Part of a small language model's weights: a variant of Adam for these matrices.
Each number is 500 + 40 x the weight over the matrix's rms, rounded and kept within 0 to 999. Layers, rows and columns count from 0. Numbers have three digits each.

# layer 9 MLP up, 256x96, rms 0.104, rows 133-181, columns 0-95
505427519524403535508522460567489461528550564522526460469497506514476478448534527495531472487536502540450528492452457480474517509486515509552492525509484472438503550468558484464527578549401592479479469549564574540488475506502571547523499472457368548512520559452448509505538547478507586506
543535476485463510499594467493489502543442545531505520435465462514431553602514428545473473525554455501498495458534456574555475564438489462550508510524482442490527583553431489443457509477487497488508503457554497560483502504470517505544593500458420421523493558512452545568476505473470543433
581478513512528478447522528535512530571529497450533515490489547433479461486523571439488413542462587474514535474512515435494534479512506510486491482476524498535502489465518474426482467543637460522597484512555511506480498624505472542460520450583432480474532509532522455526509496516517504556
505474470474583533588540468495475470552513441441479458464566454474463489523482486548478544478482519507528432492568596417491499490548456504529509514505517462435464451482493500534436497559489451498582537500448432525551606473533492548457519476494432536496477485447482531466543515485495478452
465457540584485468419480477553491437564523516532485460530498453537513570542513537491503476490505526520481584482408494496543523484515513453454491459533476475527504524506547556460503538404535513501552462455501506521511511442419456454496567516443496472566509529483468557513596497465498466464
500406569471526509431465537515508477501514507471536511494469507509462553462478478530494488531487585454498459547536481452551504546527509438523479483528534545516535493492474489551555492434494452520499521480492483501516474423515438487439485432478501520536529488441527436497456492590531469497
500561422433582459568495537540513604506464452479538525450505532526446530477515505502513541515580557535465536468548511516496558509549457516540474520502466524509459481499505479530495432495501486483492475506444501560550463478513490567529465442485479476525544497518520478492459493483436486517
519565523485520473444521532547467494539526494542460474527449473540432528500507489544564504485492512446501520445519509432455489561376509465534507524580467501559521500466520436480505486488522482482510489479516486419441508498494481522490513463493509503431549513519542581544548468520498540472
527491511543460520495535446518434499504519475489553547441477489489436519436508442544529565455390529471515441526536456544486488505480459455494458625480456509414493530459503511493534519524472561532523564546510509499585593565499502483451500524541536501467497512548487524481577486508505560491
557536427541466530496425544487503443450559494540498463544530455501507494510516479446479511465505502502546572518550501538504458442482465495548477533421517393459528507514514518537489494559470503514473517499487534505522545498545561492509534588548465527476542525512532476532561454553527465457
557527433485556502472545564523490512569472487508539531499519527464543537476432481595411505497573439502524463467524516466534525512544536480543550445492541448513508494494549508573481434526558518490513488534522514554584507484415540495519517522476475481459518440476489459499552519496513553509
509571535520573486481480437541484503599480537474461454469545486510557465492557565548501541553500574547486594450413490549529499457502528508431569438524515531581471485414441474480439544540468440423532461483511484572504514531503485475525574443437496512532504536490522466526584595499553504531
501397504503534521546517523476479555463462533493544567469535460507474514535561456514462462445572541510448481496445512508616503396506493466515462487538526449467486489489509531495432493510456506505502421492464465543484567534497512526531489466527490567513512472496490489550447517487542464625
511462534535471490496418549497500512527465491466482521559550573560471560452525527502541527593603531496524473432561502499456535554457501536517450553475509467570515465424458476436493594544500536534423512505588492416445562468479530505497515476543538526551504485438504508544519499527516452466
473496500436556514509514468501519519444498479543453485536466521537498533538478490442497502498459497545503473510534526552475509573445480602521511524524586588565524525428550531470453493490527532556471571565495510600461578481565462480478466475529518455449548478462514526523476410461504484533
523450515508546473513530481553554510499525535485487487569420512540493485479568498560448512505572490568453552521498550467484446507486494519532454494574521471467489506569434440491508494548552531545454465599490461518436515500506516565583494481478473464513445488428439507509544492549538501538
578534485550556516511506447454547490601517466555561520478447530505550504485485512474457452448452530419496544493514467505447479475467538488527504454479528453504464501569496483467472511518585534533484477510494428528524557496511508514460426511562514505493511487530483462525522518460515495475
488526565525470543604552485474528532462510559508435512522478499506523450526516543484437541572469542556461488537520528417504501505508457623438507505526532477500504525473447464477499478522509439513573499522491498543442489418471484517449506458469559470566433576489460500485574509560536512517
449463500461575511439487575531459539532491528535491488574540521569428552508520496469487443454474492512500450497536521448553518462526472510553553530581455475499486469481542438498475534501551484472553521500448512498453548497541477486471414484517440515524502554530513456423426551517492441501
455459517508564468480479490545473556570467575500463502464540515487460540499474453613520464485494504556472444490500457536495507532522500503531508547431485579535482496506481545502489543485423491453439526425502458522470500512551483507505440513479520549543530507468536563533458472484536571469
403489526546542469513484483517473481511517515538483493531502561458477582464501475487516586503460463475591441533383495460509448474519579527520503498499539483540490542522449503498518516489574468512457539541481560508502554542536557437490498437500463477521526540509515514597448449428473447505
481425507509499492603550431512564493461515510496537508502456516544442477518517536480425601523505586506430477598448513513503476485464507504446481535514504459431549431539449516516482481445425395474438467516542553566500484497551449463534479474537444478536496508454518483427508568515492515504
475520451491549547534567448435571517543442434463471515460428483523497464441504491503527452498398519505405461511479508527485480553543441551501498567390496504446490491555542519502486493444450482554485513448435441538561518491567491522496545527518530534542478540420531478440566494488518468500
476534537433483514514421473496600453484487481462488518477472482524530430466513528490553470515554529482570492524526490520512511526466519483486472499515487493517437527383482531520455462478404412484476534501603445451409575412482545493537577522543448506521485538482453492409494523455543510564
526464511547495449449520559485474531529493514464553496507511507403491521510494512472583548517501503459593397502513466434472521477456506530552487582519475472463533531493496443512465480469561491543514549509457471547506500532555398468487565491550461563504444429515542577503448513538481534516
452476520436509527486505592510480499518499518486460491488543430508533431491481552485470527455484439496459487460496458458496477572552501604573547507551516611495515520471512495442509529511407517507506425487448490462547522493513453513553473416488434497489446505512541497509491482530492484591
479446519455501460518415451518464560558484496561568458453508524378468516489536461510452551520536519592505477513448524447462569481507550469489530480487535483605540449464474396519471532452468487486544555531473557505471515447410401473467521490567447530513456494541471388552545564536547542482
452478508500478507473485486536420502485504461509526469543487521504512497521492515529474477422502403499534493554475412576448508443481555453417570551537437452520571520512511524505444568469527507517593529516457477476448533502548544453499483525500566494536447523500499428443526463402543483469
510396477482465504487412511532464504479448493525493509540490585461449559458466517423511566499501508520525489528525477460489483503427476428511531582492541585557524503479484444490540530425487499464501574477513545452539587467498558466514460495518457551517472489447500495547478433479463520467
500476566527520450504479498530468466510439443524534530536575429540473538498442522465510482447555570472538477486483433549514454465500535505476496559467525521513512493538482542530555551444595533509510558544499589427469471559557471484508479532475453555460536439511507513496538529515522475495
536494492498512519456483500428487502532435529499492482466500482523529434556498484411485453495471453415447481502544534407434472484475522463526419463500515459468557449532496531534544525548483495482592480454497478494559424486530470447419527491559484492497518533568526493433533514560571502459
453515528445500508560438530540554447495477485569531523604499457526491418507443498508443550509550574524536486510492497548510481541527469473452513515463486448485442555486543477423500515479530498512549553520506386453451519576546478486515474453470485546502461522500498506541427564514519480557
510469490458513506461455435459460489464410436585486486529463531586502518583506481551480479483531495504436509465554534480555515505465551462520421499531490445567478503556585537540497553445491521492464528508505490475508527502591452551480503489439497458539575505545497480529484530550467493497
411482428519446554475524487432594499560543496509583549555541512432522543505485581517480539479492435488553503523563453532512522490464456492508547437554507570510511541525527545482507542415487549493500546506482523551526563459564565507427546486548527573493530535503514452501483559526478537461
565487510503469386488488510527527489466466405540528531500521497509574473537555421442447505480471389521476480488513424494470460553525606500373463490509495531560524449518519466465516507514568400517490543515457508485484556529511492512488588553495530506519534499557478473542470532474567543527
582511477476439481497486516515517513507497433496513543543444490480522507433490430527463504555488499532520524475568509502460502525410516532531456567443541469474565513464438460510499464500533527484521528529518541500529554497508555513499522435402531476523544582478503531580551495551521530500
558414474463517525447632494500504462523498522502580443544452514445500504498460535477498560475474505498506581565532485487461460465524419459564498505604488504509474509486472520523549507505510554519486614431552455509505473491485499519490576530522578509529495549445478568502548487513522428496
499512547523548559438521520515510506532525500499512458506475552509531455542417399499456471459509528539493440535427486517550536526553521424520444500460521514512495479458620472446498567461549463507456530517500527508488502418533403454453441489488449523434531571493497545479504485515515513536
488528586607455442523487487463609475556538554494489503478478443535453488583507548479522544542480477534512514454498537486519491521429528500541484423529465506532526536462526474512524554487487496474514487448494517564458477520538516535465468499487479539545478536478427516498503495514564565519
513488503532473474555572516502502524529549397528497506509470548403521473487552504534513495453468496473489532523544541489502501443581495463459473459469528513534485461364494477482486479462500459460544508512486468465514549468462512545480521466575486540466410549553469487551472443480567544456
609474463520533471496443536498468524495454487507554449512547479541493449485521573488502449552452481404491494508506456489439482521488529548446419490492458452472499513468478500509467482536519494561519470538511580484453475539486529521490443516506482547544501535379520509505555516513529536582
492492537480497475485495472418542490509484487460576490561477545577477534408557446439510506496542418455517461547518493476498461519515449419541548463503442544512521483464528526465476502474502546483519459522485484497510526557508486506513531430502499515400558496478568479503487465462451494451
551474489485513402497445528514491569530497466497436560519533507543472578534455456440521494526539514526527543523569476491503512490534491508473541458535520567495524452545523497518533459465530567576524553561447511567515529529510501563556512441481477554520512491489519445534451507445505519593
561442401503508469509525562504485481479539511492488545477495518516440487477451437452454474567497565532535488508498481499547515529499529511446536592561541484535522494574477474491493476509554510503513454467522510487471469441492511541465523467453568461555509527443471518554525528521563502493
486575515502396538503451522525498476559433547486545520561460459484559525425506488484482389607483495426513488480516509493472491534503510477477490520570580476484535544547429513461519496487599483511473509477498495536505471537503509506496565514506526570497524469506519510480498491518525504494
487472563437556513513515441484479566562468486405525452529515503462509437543574476442498434594437467486490481503461482526520419501498517514484446514543532514419510472444540483460500438438549556494544463581454502534490460519441480512586445457544536468543465533478454484465479523493482479514
512496516471440478466487467489477522537471512470477514504421431495550525507575539441560468540525451452497511406465453505513489545530432425492500491494463502572524516516538511504432499480545520553509511496503474478364481531456560571495528518578533500468428477490499484474475516481423446501
489499529493528451582423560519522510508465467519516456437509526494561517510561508515529511530516549498473477478531499453495487500511482523475459456530486513515477492510468469485503456516497577472482511516467497470476471492459581533493558499486531527557490564561478480535510509506452547528
444517520496493470512484543571515493523552473488525492522470494452448480544551479513524510536541458448539459481535551452439507458571534540476509537568498546456546500499455461486442574471514546496475492461433453442493492509495563536510439484456608495534519419484453501569501497465460480468
# layer 9 MLP down (transposed), 256x96, rms 0.102, rows 133-180, columns 0-95
495545437512400570433411496478480549519595450444489465533509531525544586451496503490459478584479509483500480453493524526516492539548523470505478517488517479429550505539502543549455536438427509455458547536480547509533526599573567533563507517477449537560456455484492552456463462478512515512
519438541488499470545573472513576543501515493521535513443544455455502538499462467504475560496513467508468488529532538536534467469472475487494512480497530392496499505581434537490493503512515522511544492444496512515480521565470457484588500487480451486514461536466368540558500489438431550439
457540527414550491588466465454508470449456557529443482512507501521489582421530514462487524514474525514523489471460498463498512471539595518458467435470470463508506427547536512474483548516541544438506534491520576463454574498466516527564556523461483478543494509526559474499521443551503444530
434515536473517506437449539441538452473481536546513556519555523515486515501510568475431413525427492511449549466500462462463484503516579480515558572524502487501501537458533563517457489463584548421531417485468501450483470470492423500541513440524567519525441507453573483487487529569500497472
467429505535491514411466518569523444487431515530470467525491519512493448551577465468444502491454446449536516469498524465502550522497412437558517529502485517496502515510508416551567526492514469519513481559523480418483534494515557446518524418502482470460458492471588455474473532507463528560
517544439526450515508450510452490572545489473527523450486550518592542512479485559465477465471547509499487503432421521488469492542436509537482511467441441492519489523470507470443465520518476518590494464522524503469513504474455538454542527543475482549500432520467492505542514433459550451535
500462490566502508469474475525509448475548513497490514528488470559400451561500516525534487524438487505507524507483520490458494475476527492462483462485574450459480551459467522508472514513506482508447506496445604562443456521494439471515438503532527543488513536510423489544558477500382533573
437569486487526502457484514466453507523463564482509446524483524548562453512416506497491497488494575471494466482482465468445499511424497454496499508541501535455507465457514520454485488508526520557548512458494475518521572565529498398471467477547562520470482485590475538480495444546467470538
445474564480509495510482534536477531457494516510472497511525598521525484520553533521518454503534480539487492468426516515562515542482498475480504549514486524525459505535485408552551418439465517470392579586471462534494491530620478495483531446484507413537523487500517544475478488464413473505
564511528515505522506516473456522566530550459459569450507504530494426475527471479530524527516463506495445509455468488490462601498538485584432526525526494495461450488537421543560528545474482501526477518421518504514477500537535540480468575464462496539419447546438490464448523494509456464545
584502454475468525517564488488458531503477478484455539545507491406527503498462476526395462507560514513444533552407500487444502527443481484510449461472482529470478481533529502497463468451551463419559506454502489564533546500454528502501503463446555555458532476429462494458557522504511485490
505552463563522473523501518544481501463506445554450540487495527485537450469517489480530430539463477429614488496501546454451527482456499568516501544491493490522413562516516480482460496506497484549541539523435439588552422484489550454435502488484477463455513559476472487503487567492534468353
476524504542476507506569522434494489487451542600449460509489506527470454476448607500467538522471475526485507518455497572452493553510511463460510470467483486556485491480469488528501447534488462494423521381493508493513436490413538495462522517471464417492428527527434517469524445535482446474
446512490560475659496500482581518458524507418525504503499474505511454544414494451538474484514456505486440496523510505497494520454475530483457477510479479444531459490477489553530540450536500451455533536415506446445474579507449609511513547546513533525493520479533440444459481502420448505457
493570515549579423530520506482520489453525525477574535502517477533529506526480533499548499538543404488548474492495464449542492558505531463477524454505515438464446402471562479405465525497468446514502526546492543455551468494534486496529476510508527461531526423484458530448525549519456470539
472461517547481527570504382372481483504567530541525543539538503498503467503525476465490488450456564501558462500507453476545533470534472447486517461447447556520556520419542476514525476497525517470469539499422532553520523525519561506472521524505479490401446558520460569520463459529450490492
429539517419489510562498505590538437454480496527442555501568544498495531486452483494459507544465452516418521530527480530483489541451513489494499502553488510441556502500504459512519500547452521546472514489506410463423537494515468532536477434501454476521542503508558500527529446462496545479
448471452543525462472534490588557427508414511509493511599475476511502524576491523459495492521504544504466470541575518503565463442455544505515476423476561498511518536507466504489428413524442495441501404515528496533526512493423435463529502459546577496474528490476485418526505539526472500487
486570520422523462545559512544414479499541446481476541522525444495530430475493474387554496536481481470503529439520537442461486479482497509541504506535565514525514466431597488488509443449483536429481575536515432517518482506503541499449486528473451463460572506470511495533474462546515525528
522493501502568528594548405453554429593489436447444468488497496509506515433494440562487470506498475538485484528577521460470504450515521486521480485529499523491500487480558538458549572481506534474495532520485467486526506489517517484493519516571494568416486552497559518513455458536517517487
481562555464502486455529570554537466474499533509506526508556484538493495574529456526437498474520465539416512460528554504496514513539471520562499444497473442482505517525509453519548509532515440567524552513500503471452414452534466518445568534428509494493576514529395504397478585501463507493
583469438484552433480541434574543511535459507503525545576476452465574525488492512574487543533448442487453451492507522556505473494475504550410526545460560472518444469599435490467473555468522449519486479484546508561498475548486438444532514484493451502563469502500463522561523460474553540560
538518454517596521496539519609453465524510518535493522478479446521464518540523484532574408476422585521475496500507533477502545513511494578559461428405504494509501544456553505521503463484488512512445526539442486532562564490504518471519476504528465447541489476455424455520528507501560543469
504451502559515428514524515399415501465548406519531480536568557477536471460508508543514526514533575521437491495560522509475521496491473544480533556507578570492566499465454517464493487469535509423425515479461477526535461536472435430441474490492537524492541441548527484588443447576429405459
493505494545498542553508465466487500484610464454546522503536444521520463460472551451534479410501512488498523476474474517517485503506485498531514498476467509518485521508557432519512604474503500634557441487551450523478486509482533514502555531519541466467546591458534563574556544443493499461
538506506503543533503476517477500512542528479460444527499556452452551459519551628495533466434525498476555438540477563516554504501482445553577504526496526522584427509524512463545514531509447489472461436526506568517546432477514457545535494482483468555460448493515394500539498537533468560479
529530435449540497481515620644519495412503486535498520457507499590488469486449482493491576521523554573443421517582522403465472507475524491557474488501520490482482489506549463471448496525475592532442454492546511560540450492470420504506513536459550502485502451487532452427469446489452527531
560493574470521520448592518414499546442512561489557506516487459570482456580507500495524547455386539480511508493564531459481537517510541495533433498446491518531511438535490543498429524507495572446470442516448496505523474477491460518511515497492571516541450460516420496514499480536453512507
477488588483472534496468440536523562526492608533554441556487481481492425496548499532504480470498501519509517491459482500520499464516500477404496492533531478550516498483581530467482524446490470502496464440442480516470512511502529452516452478529412516541491467457421474551449580468539577536
538523473446468461437571491411424536518490430583478574516487504513478544542462547544503474482441494531497482541441530508517410446501457523461437520534511468493493488543483475500511535439542483401495512521454465477465578495496519511472482482512488484484554565517451485505509526499483565563
575536542488499466499535496531541472437502517502558434492528525497550516553587548569532545483547491438476496507600467554550501512562538460532510490469472550513526493524475497525492500555512484543433454483508473507525555471512519524548503459525585514491546348476475525455497529544531489588
518494499484574525539495509449491511504524411538503562538441491514502499522517519559548455576418561479485528542454487446519502539494483520541500426481586514532553477532460488452568417555440452432476483505553514487502457501473477517499523568424476477543523483504440519463506422584469497519
487443549559472584430439476519514603528469490525476459515503488509461444504464468518502523500488523520455541488491472490533515500506461508436488483468523500488517608490495478508558531506526513386516530514465522459483451512456542498506425499479446473523501501545446519423485539484471559454
554510572489552576514528521531477533505485504470526487542577482483509420508516495523460527503508536518499483517494491406493570453486459556522538499466509568587442537495435511567470523488519481545526508611469519517460449484500478474471578534530389532454442447531453479483566539469591492525
480476456508517513536548478615467564457458542429452525479449436470505542455527510478589481510595503512547513555480507526405468487423473431503468520571457512469439525530513495519460488513485485572501492544508431518530500599502487569544497448547572533561511492482554524512568534524440484511
509483487495502511551496505445532447477490443449531508525443527528478549495456467487475537502497523486620557474486472541425479482461514545472503537516454538508524565519443527533574426486495523528507483551554464457498509478490531480561541460453515510531524576422561507534506488532464471521
453457469399460478460470497457529496509471522499505442550457526488518547521515500484503510500490500523526552521578476485526506495465468457533461538522537522437542480464450534553523511530519522580514551522458481508511565529554503465417494467411535478499530506409639426441557477482516465508
578544465476514502469458494545507484512498524471528591509548462485504516497490494554466502467528562446430546495537441574448493576473463483511458488581481549529512518493465522504576466548428467550475456505468439477424501499485528463559450529537467516595497541554498503460491572456513496471
469595474485506472523511475483529521508566475492468532477461517500518556456482513531468479449463555471539495557521477552539468503487501497527481440471522564497437563456543526490522456531552539514498482454503479459453579510552524574560445459478449551498550469456557467565505500445511474512
400468496518490494521446461440411498499537440489523520544521501461511537420494477543478521551484507484486535484511568526510480521499461522560459458534500533505517456461461507551483488442475473488551512469487488478457500456510593492480554526517452502409560412543500459503535514471520464568
455538537549517486436535435474546478479520495446497475505489476545439493489506475571527465484557550485567501483500505497503509469487467512510532478460499558506541487510467574503483588400472567472459482532460471457421515432503492466514593600517473502542432519462566511485503541484474475503
501555480480506474494511485462486482460490520499512482488449493509453525445517522592508458488527563442460510459560580472555523479453505496573517464477415567466484536548435486507502472473416504513500499507526500458543471402491482509516502488568484475514430456554518531548501520594601499591
520482423505569501578502537518484500496525524549589458533509507485491493463484519535483470498539515446487516503461487448477502463624463540547425482454469531569448588525466448527432453487474542539477495451479520495462543501447508546510456486539501536559437445483497440496575481477464489536
510458501431529522523579561455530448500480522468494493519543563523498488513457509507450515546525519505483449492516505503518520485591576520437567557486547474500471556567498473549485495495531480528544464490467462517509538528518508539526547440463552440520546451472487541574470595481493485519
448512508492496492506541458495515460554473464495512390508478537527494532494482507517417428442443502469441451461503507495532512516490524521506496486497549519457506482527497612510441476468455500472521519487572490440504467468541513488580545483564535514473469479467510531503447567479417476560
491441557535450489505528602584496465473465496496555581469482463540456428539452447545509438462492439516420498469611465444408443542466500522534537462528501464510488512485491453542467473569507501502465520489512478500512590552566477465552555512473535506499499508453536490476432520542513556535
522467495480503470483568575493499449430572477554502531489464480488505470489484507503545505472438537475565446436522553533548528446532536576482512516537485504526465496577525536476498491509506545509482551570531570521513557556529486448473506464450555452414526466553501558448486599481507576502
505519437556503491524504447513528485520553565488489496492510498535434492492519450533553442505551496477500500537545567449480528505527515503486529515479534566543527499572536508512492491475495480388515465479490483453479501510465535493495515487515454490534455448538514492474447522508491509506
# layer 9 MLP gate, 256x96, rms 0.116, rows 134-181, columns 0-95
533481456521422436500401546464489490447497503536551569563403540501495456498507473530452469531491484481507465485519460510516531523461519480506618548505424486539548479511473493433529479447574535456532511453523511459497508591559549544553474501521501473551580495470515497519548468482457556516
529483465487537455440471587461470513491516465483554508487480523548529548510468461465494529449540547499426535525563544547516463495515556397506447507436442539453445471478522508438513496485538496536577580558515539435488522535542544471428524490577528460477533411452569557469500455445423505508
549532511522512511541472468509490483494501490449448470584452510525429484508590420571556523499445467480460425476575530521475507462521483435441467432568530465534454596522456442495460475544456510510545497462521531494474466482473499564512523467529491438525524553491488555517494385486524536485
559419543529538514455533553443553546457400538491443423468513471497506520498485479494516530504423532573512451468549503457481478519546441586479520533495521471491585491536464459500463445574511456523548467442523479501541495455490465543494470509529547497517530586456574504560551491558512447549
472577469511476446524477468438550458499499517526425567567535504501458530505502531586570470498435512497470527548513466501469497516471470516501471473611431499475543506528452522579498461496520513438492497440492443510483506470471502570454458475497481414506495556558467571465485524550581528491
411508459502496495443502488481532497442407499490522506471456527420546476469491556433591543480492502514523565438522475549493519465483497443534457551553531465539493463523504476494478457442494544530494570443584473455536458490489496537469480492485462477550524502567493535540493499479489462458
504500418454503531512492543436483430523508515481572531497545543506463489539502494464526506507490491450510504479482462463538537444532470517497488499493556543536509553522530522578488534516467489561496454520447522509561527526504572527428535572520508501607518469540539481487473490506480451523
504526489546517538503513551530499531524506520442520502533497493495464501537473501509525508530493472448449454440499519526451558522525496532518490459460517589424481543493564556536505455454510504525536527487423522477563552476555529444572503478522531530530560467504487579551493505423527564555
528521500488528450529560520439507503498449474384508469481475574556526494509533478506465506526460531439467473481571489456484542484483518559420455514491512528425585520495498475486513451506524542513481456520631422496486539530531512511504554474552583525494557424483506447510441500495495543509
577458443460565506530500516492472442495497419514445511542490521497526540585530441507506539517473514618507472529513469589509538532496478490537502556474520445523517524522539480487457454498506505564605508528501443491486477518531487465484526554486434472512451533509525496491503476515499473501
499521483447439478499530469471537511440520540500534486536528574437427556478505495477507518516506510474454503443478427461480473411495448493464491552561384563499586463525540487474495567525495504609463536475562439400487529494580519560449472468517548516463529544542516462534555555478474523409
522515528508492528533539493509515485510502519463495427495541506461582457518481468528532539522513565506529555426452475533480455528535483529467520422449459555483434500498472460544478523394478477545496541563481526539500500475488429459521494464535508482570506586504471489476527532498500496433
551478472471484556559491535467504534463534546416490453488492491485492455451508545483472518471475546509488443524567511524450545436471525500498470485504472432573500526528489599484545481486493469572481470434524481471565469568436510460478481586536474429452564448481521578491451482477450436559
521486422532534464486536505469523449518577453478530514494528466498533480566529551504526524392488481506531566507580566467528513499586493520413539466499440528415489447498541514507492484590472493540562530510474468484534513530556516507540561527531529455483532457485508496525451524528527469529
494486482530503517505470489456628531499446504463574475521417539554574508523464466481500422501443410480500468508494452563452547479459536523503550522504527516493513527515477532518455509532471482477557458494548496444463480438410576499533532519471520504486467487576449508448522435444499561546
481509459488523476529473542499481524519513504483474528583499399501414533458502510502588411534470511450473438540455481495472509537512523526521534559514481472545557482538574524425524477565508526542524543477466529543461471456519552515480479541492543447480534490433512550543566423481474448528
417421416520503463463533485491526520416478474508508434561512457555468578480536492449584488589500551574440478510525491519461495565561498460425532525518542476548536534536493459474514476538471504535533501579560459493454503544490496512492504495488497493521483534525494514496461429483504436545
550493452452461461431514539488551451498508501469473531551490466491476501475536449477486509460567393473519587541504473575481466516478494467453504565508464500451550504493525548526494449473535472475531405541509479455561494501482579458518520539508505453519496524454463530474535520485527432523
413457469463503462534572499503458506503501480534573510531491492546456487500534524528511525502603535559444558508458447531447510515486504581525532479505552450512486492498544429585541514541540505596467500505477480451463432504494490520533563465542546572519500457509540526511478452486521473526
489448532554545467537500486470601481483475506472439518497488443512500470499478496518533556501543450519453538541512493469467438499461556489521423527470475459442499444571484512490551513470489492530528542480497472570557558529537515536452492510534436461534467515478469514561510464515485481491
409496459478578551545501479484521415544502541549534458504464519520500486560472491485492520530547523556495525503475488476488500372464530446504485557506455445497469524593496457472495470541519586580493557549487443534475576499527484572576443465489478496523435495488508587528495448489587538497
545499464538482531511491525404506508455483574466494444478438510491501523569455429492565529451483480500543526500453527517449565538531539475536466519494493502536486461552617508462496559571557551624485580549439482504550502520469524516553532539576478526546517531443573466522487438479504484498
548455433535488544448457430538548458523410592478459463520478492528507528501566425515527520455479427524478473468460512421570431511465537472513526453497413470515462567493556465465512520648477509524573528508526515478497473471501461563495510499537511455519516481548543555442538457479522541504
514468505513514498445520491461483465550420535489494530561536478431461522449573468488443458496393509548490525510481477492502424503471474456531545455548449565473567485539491576530513516565516513489539546436480505494444521544508524511457437570507503465540551567507506516583517452460555497486
502484528511503498501500588414473512513508515492538418528501486439508459509492502458433595493422478510444469506487445479440506544499540530529543549495458551461540519467483563451460468545510557492532499497480553452516497555509534515464473502456508407512491532469571521506487481495503472523
489473437536456467502604469482496429466528554520439494496403446541538508477522451544590458532498487428461566588498451528450557413449480499507521513447481460433511545525457570500498505518527494531444516550586496514498365485525514487558531531488577487523450502537475581502570509561491486454
454486474422527489560562523529400511404494478492579493546512517566529492587479536459504507472507501506534470548543525491504565479500511449517475505512452458518562502559418515519452565519480535501513456496539516541537484457559477443489460480500494534448489510553498484452447544500532508495
546500493450483457477495502497462421525524563528525498504513540581516511459462444532654482490583576479484522489510518453507487470405472379485551531472446500479524469551475465485507536524520485500534438482488473454477492513540551551446468486492489485527533550478516477518468425377436489494
501447484562468466504537480426522488505441507477567530503517493464500580537499510437506511471522493520553546497502419576454529454461552538433563557453531548445515533580465591551569500508591497496518572505511561511521473559506523481494483556501460492436528478481540543510512536542546513459
521535446504502534539498450409493505460484586471573446484522449466500519495485436436539502480497494524551488468441476576474553455451573476514460518460467492484482539518516571485537447493484496511512515517517552593477532507459523461506506568515446469433490417442482535535524451492546416544
493454559540519514529516589424499524466461479444552397547504501552545464522497551499485513484483467466512506550443457586501449552519546498518504507491450474473574479519468510509504558458534521565536517408485442488485575544491479449506440467555534497508536514495533531525494525401538457461
490446531450560484476475510478431418494512532528500530540512496486559548432484578496520514557510538465488434433519519457494517476466504484485485595484524485559530456544501567507480531530507475590489555475496434435514522597595520504457483483529526494563538540498584445520504519559461419433
474486431484491575552537519510442502447433481498489506533437512529560519531501464502447563516455539555506482496480543447504565479572496466498489453474462513514530547512518533503532483496510459578549467548530466475534487494476458613370548498475516480453520520564555460442505484446491502516
524591424517456534550464507497469539447515474466391464492443509525485394494540498547514512487470530429512474504481489476458525509445521584393431554493461505504579556479510533461467434492499547509493541532561460535445441446454531448481565479504517508501490489539542534486476452518544592468
475415460525491509500520513465506474458488583467483435536486531548387499558450525462506547504537504467546511456490450542513529457506562467435507441577503502496483517547472539462497461535479485531448562542554455518425468516535540524428482549541553496488493472474538522515451498448543437527
485512528525436486499403501478530489505488507442516546451502513452492509505591539517504486620518503515482501436422451532479527472409600485454539542459484470556517522542475540472488501527562473530547460554465560545526463536516596491452508540422496433529501493549521454565515520420471503500
526437554488545441441509516510499534491488458523510487476477579577533555557535510502472540526498498554495482401554483476532453465528487507463482513468569434424520415492493472511518534478578553554558508494569516552520495484567479506498482534561531507496512552460551495497445421538428524464
509514483475455509420445588513489548477463505481464555497420487546558519603535491478509419571475481546496533422541497482456556512413510450487506516522456475475456472599518512496472496514531587507480521498476535510466467469590471506504496547488482531487477515528517544483491505489475500467
545531441513515542495518496460454540493468593456470426533461544515503476544437490538462510495483515437533457532483519504525466511500598510463541478516466416466485530488451493517454480601544503504479502528426483595502496469477465565510473489536495408499495477450502511530480406514570503509
504480492575497520487567520466559431509497517495441516568442490518448473418505528527477506470529503488491472519482421496498508490482448504528502523498478483484474447539506542538469508522499586514498486464525507541477478439479512584440457513493582398455459520431512548498583558521478444484
488508513487544480589476510500505570480571513519491438572378501492496480531510431576552471541393536454396464530470463528464563501481506475490461493460431468442564515527513552512467579550442474546453501559520479494536482467490490478494500497480492513487467502483530512493537501521545479468
488462510478567515447488521479527480530553464457485573474524599477517496468467462466520487494490507451407518527427531462476501544542454538452467487466500479520487585554453494417459402441481540541491523541494512479429533519561545528490515490437539462517520490486562513484484486476552571547
450517543471543484544490496446537463541420510467534477530448561516550491514489514571443560510556473556474537417556455516451540431511514471461503504496506442454540514514536571512466489488495499541532519553499557600535509525558490508488519470486470567537509528544560508500545448474484468485
537468517485487522493500603489526506456500556454537547568447534495483480545467551457469524480577443496545494492478488449491491509482516558452497496496548431527486529474487484527503431508523555481483509548521449485543480532556487449514467458500494450401564499438502493559531456483464451485
557526485477599468576498515507491418527508526573483495486489496533561495504502560551572555534506567540481527429555455483511543499527491407511611550503471531514501506567535476504560499465503485538508567545516536486482483494560484469437507569502451542577502491517524486586466512515520398576
446464469478467488513506542533512544471444511462457576518515495572519493527531497557508545449538491501430515587496435486445545428528462497562508466467492497479539482481490473607497513558465554538516505439521523529463519500551538491523463478500473483571516498514499585487467519482432426475
528494500458534524588508498481502470462438491556470479513488483476466471451519489476485486458475472472495469461533555523528502460516474536494522463520478487523524556509474509451484474453507517540503485518462466544516546509525534520522441519536519458550510527470507509472524476473447503431
437481487399477528433504548542550505468455536468419546482444539464486570435545511472553521527530577500488522541627445540466524497487525500517533509543436510503539523529512461506465502556465439504501527449540465501497491504535558523472470552483518521533449551560525491457492553474523478491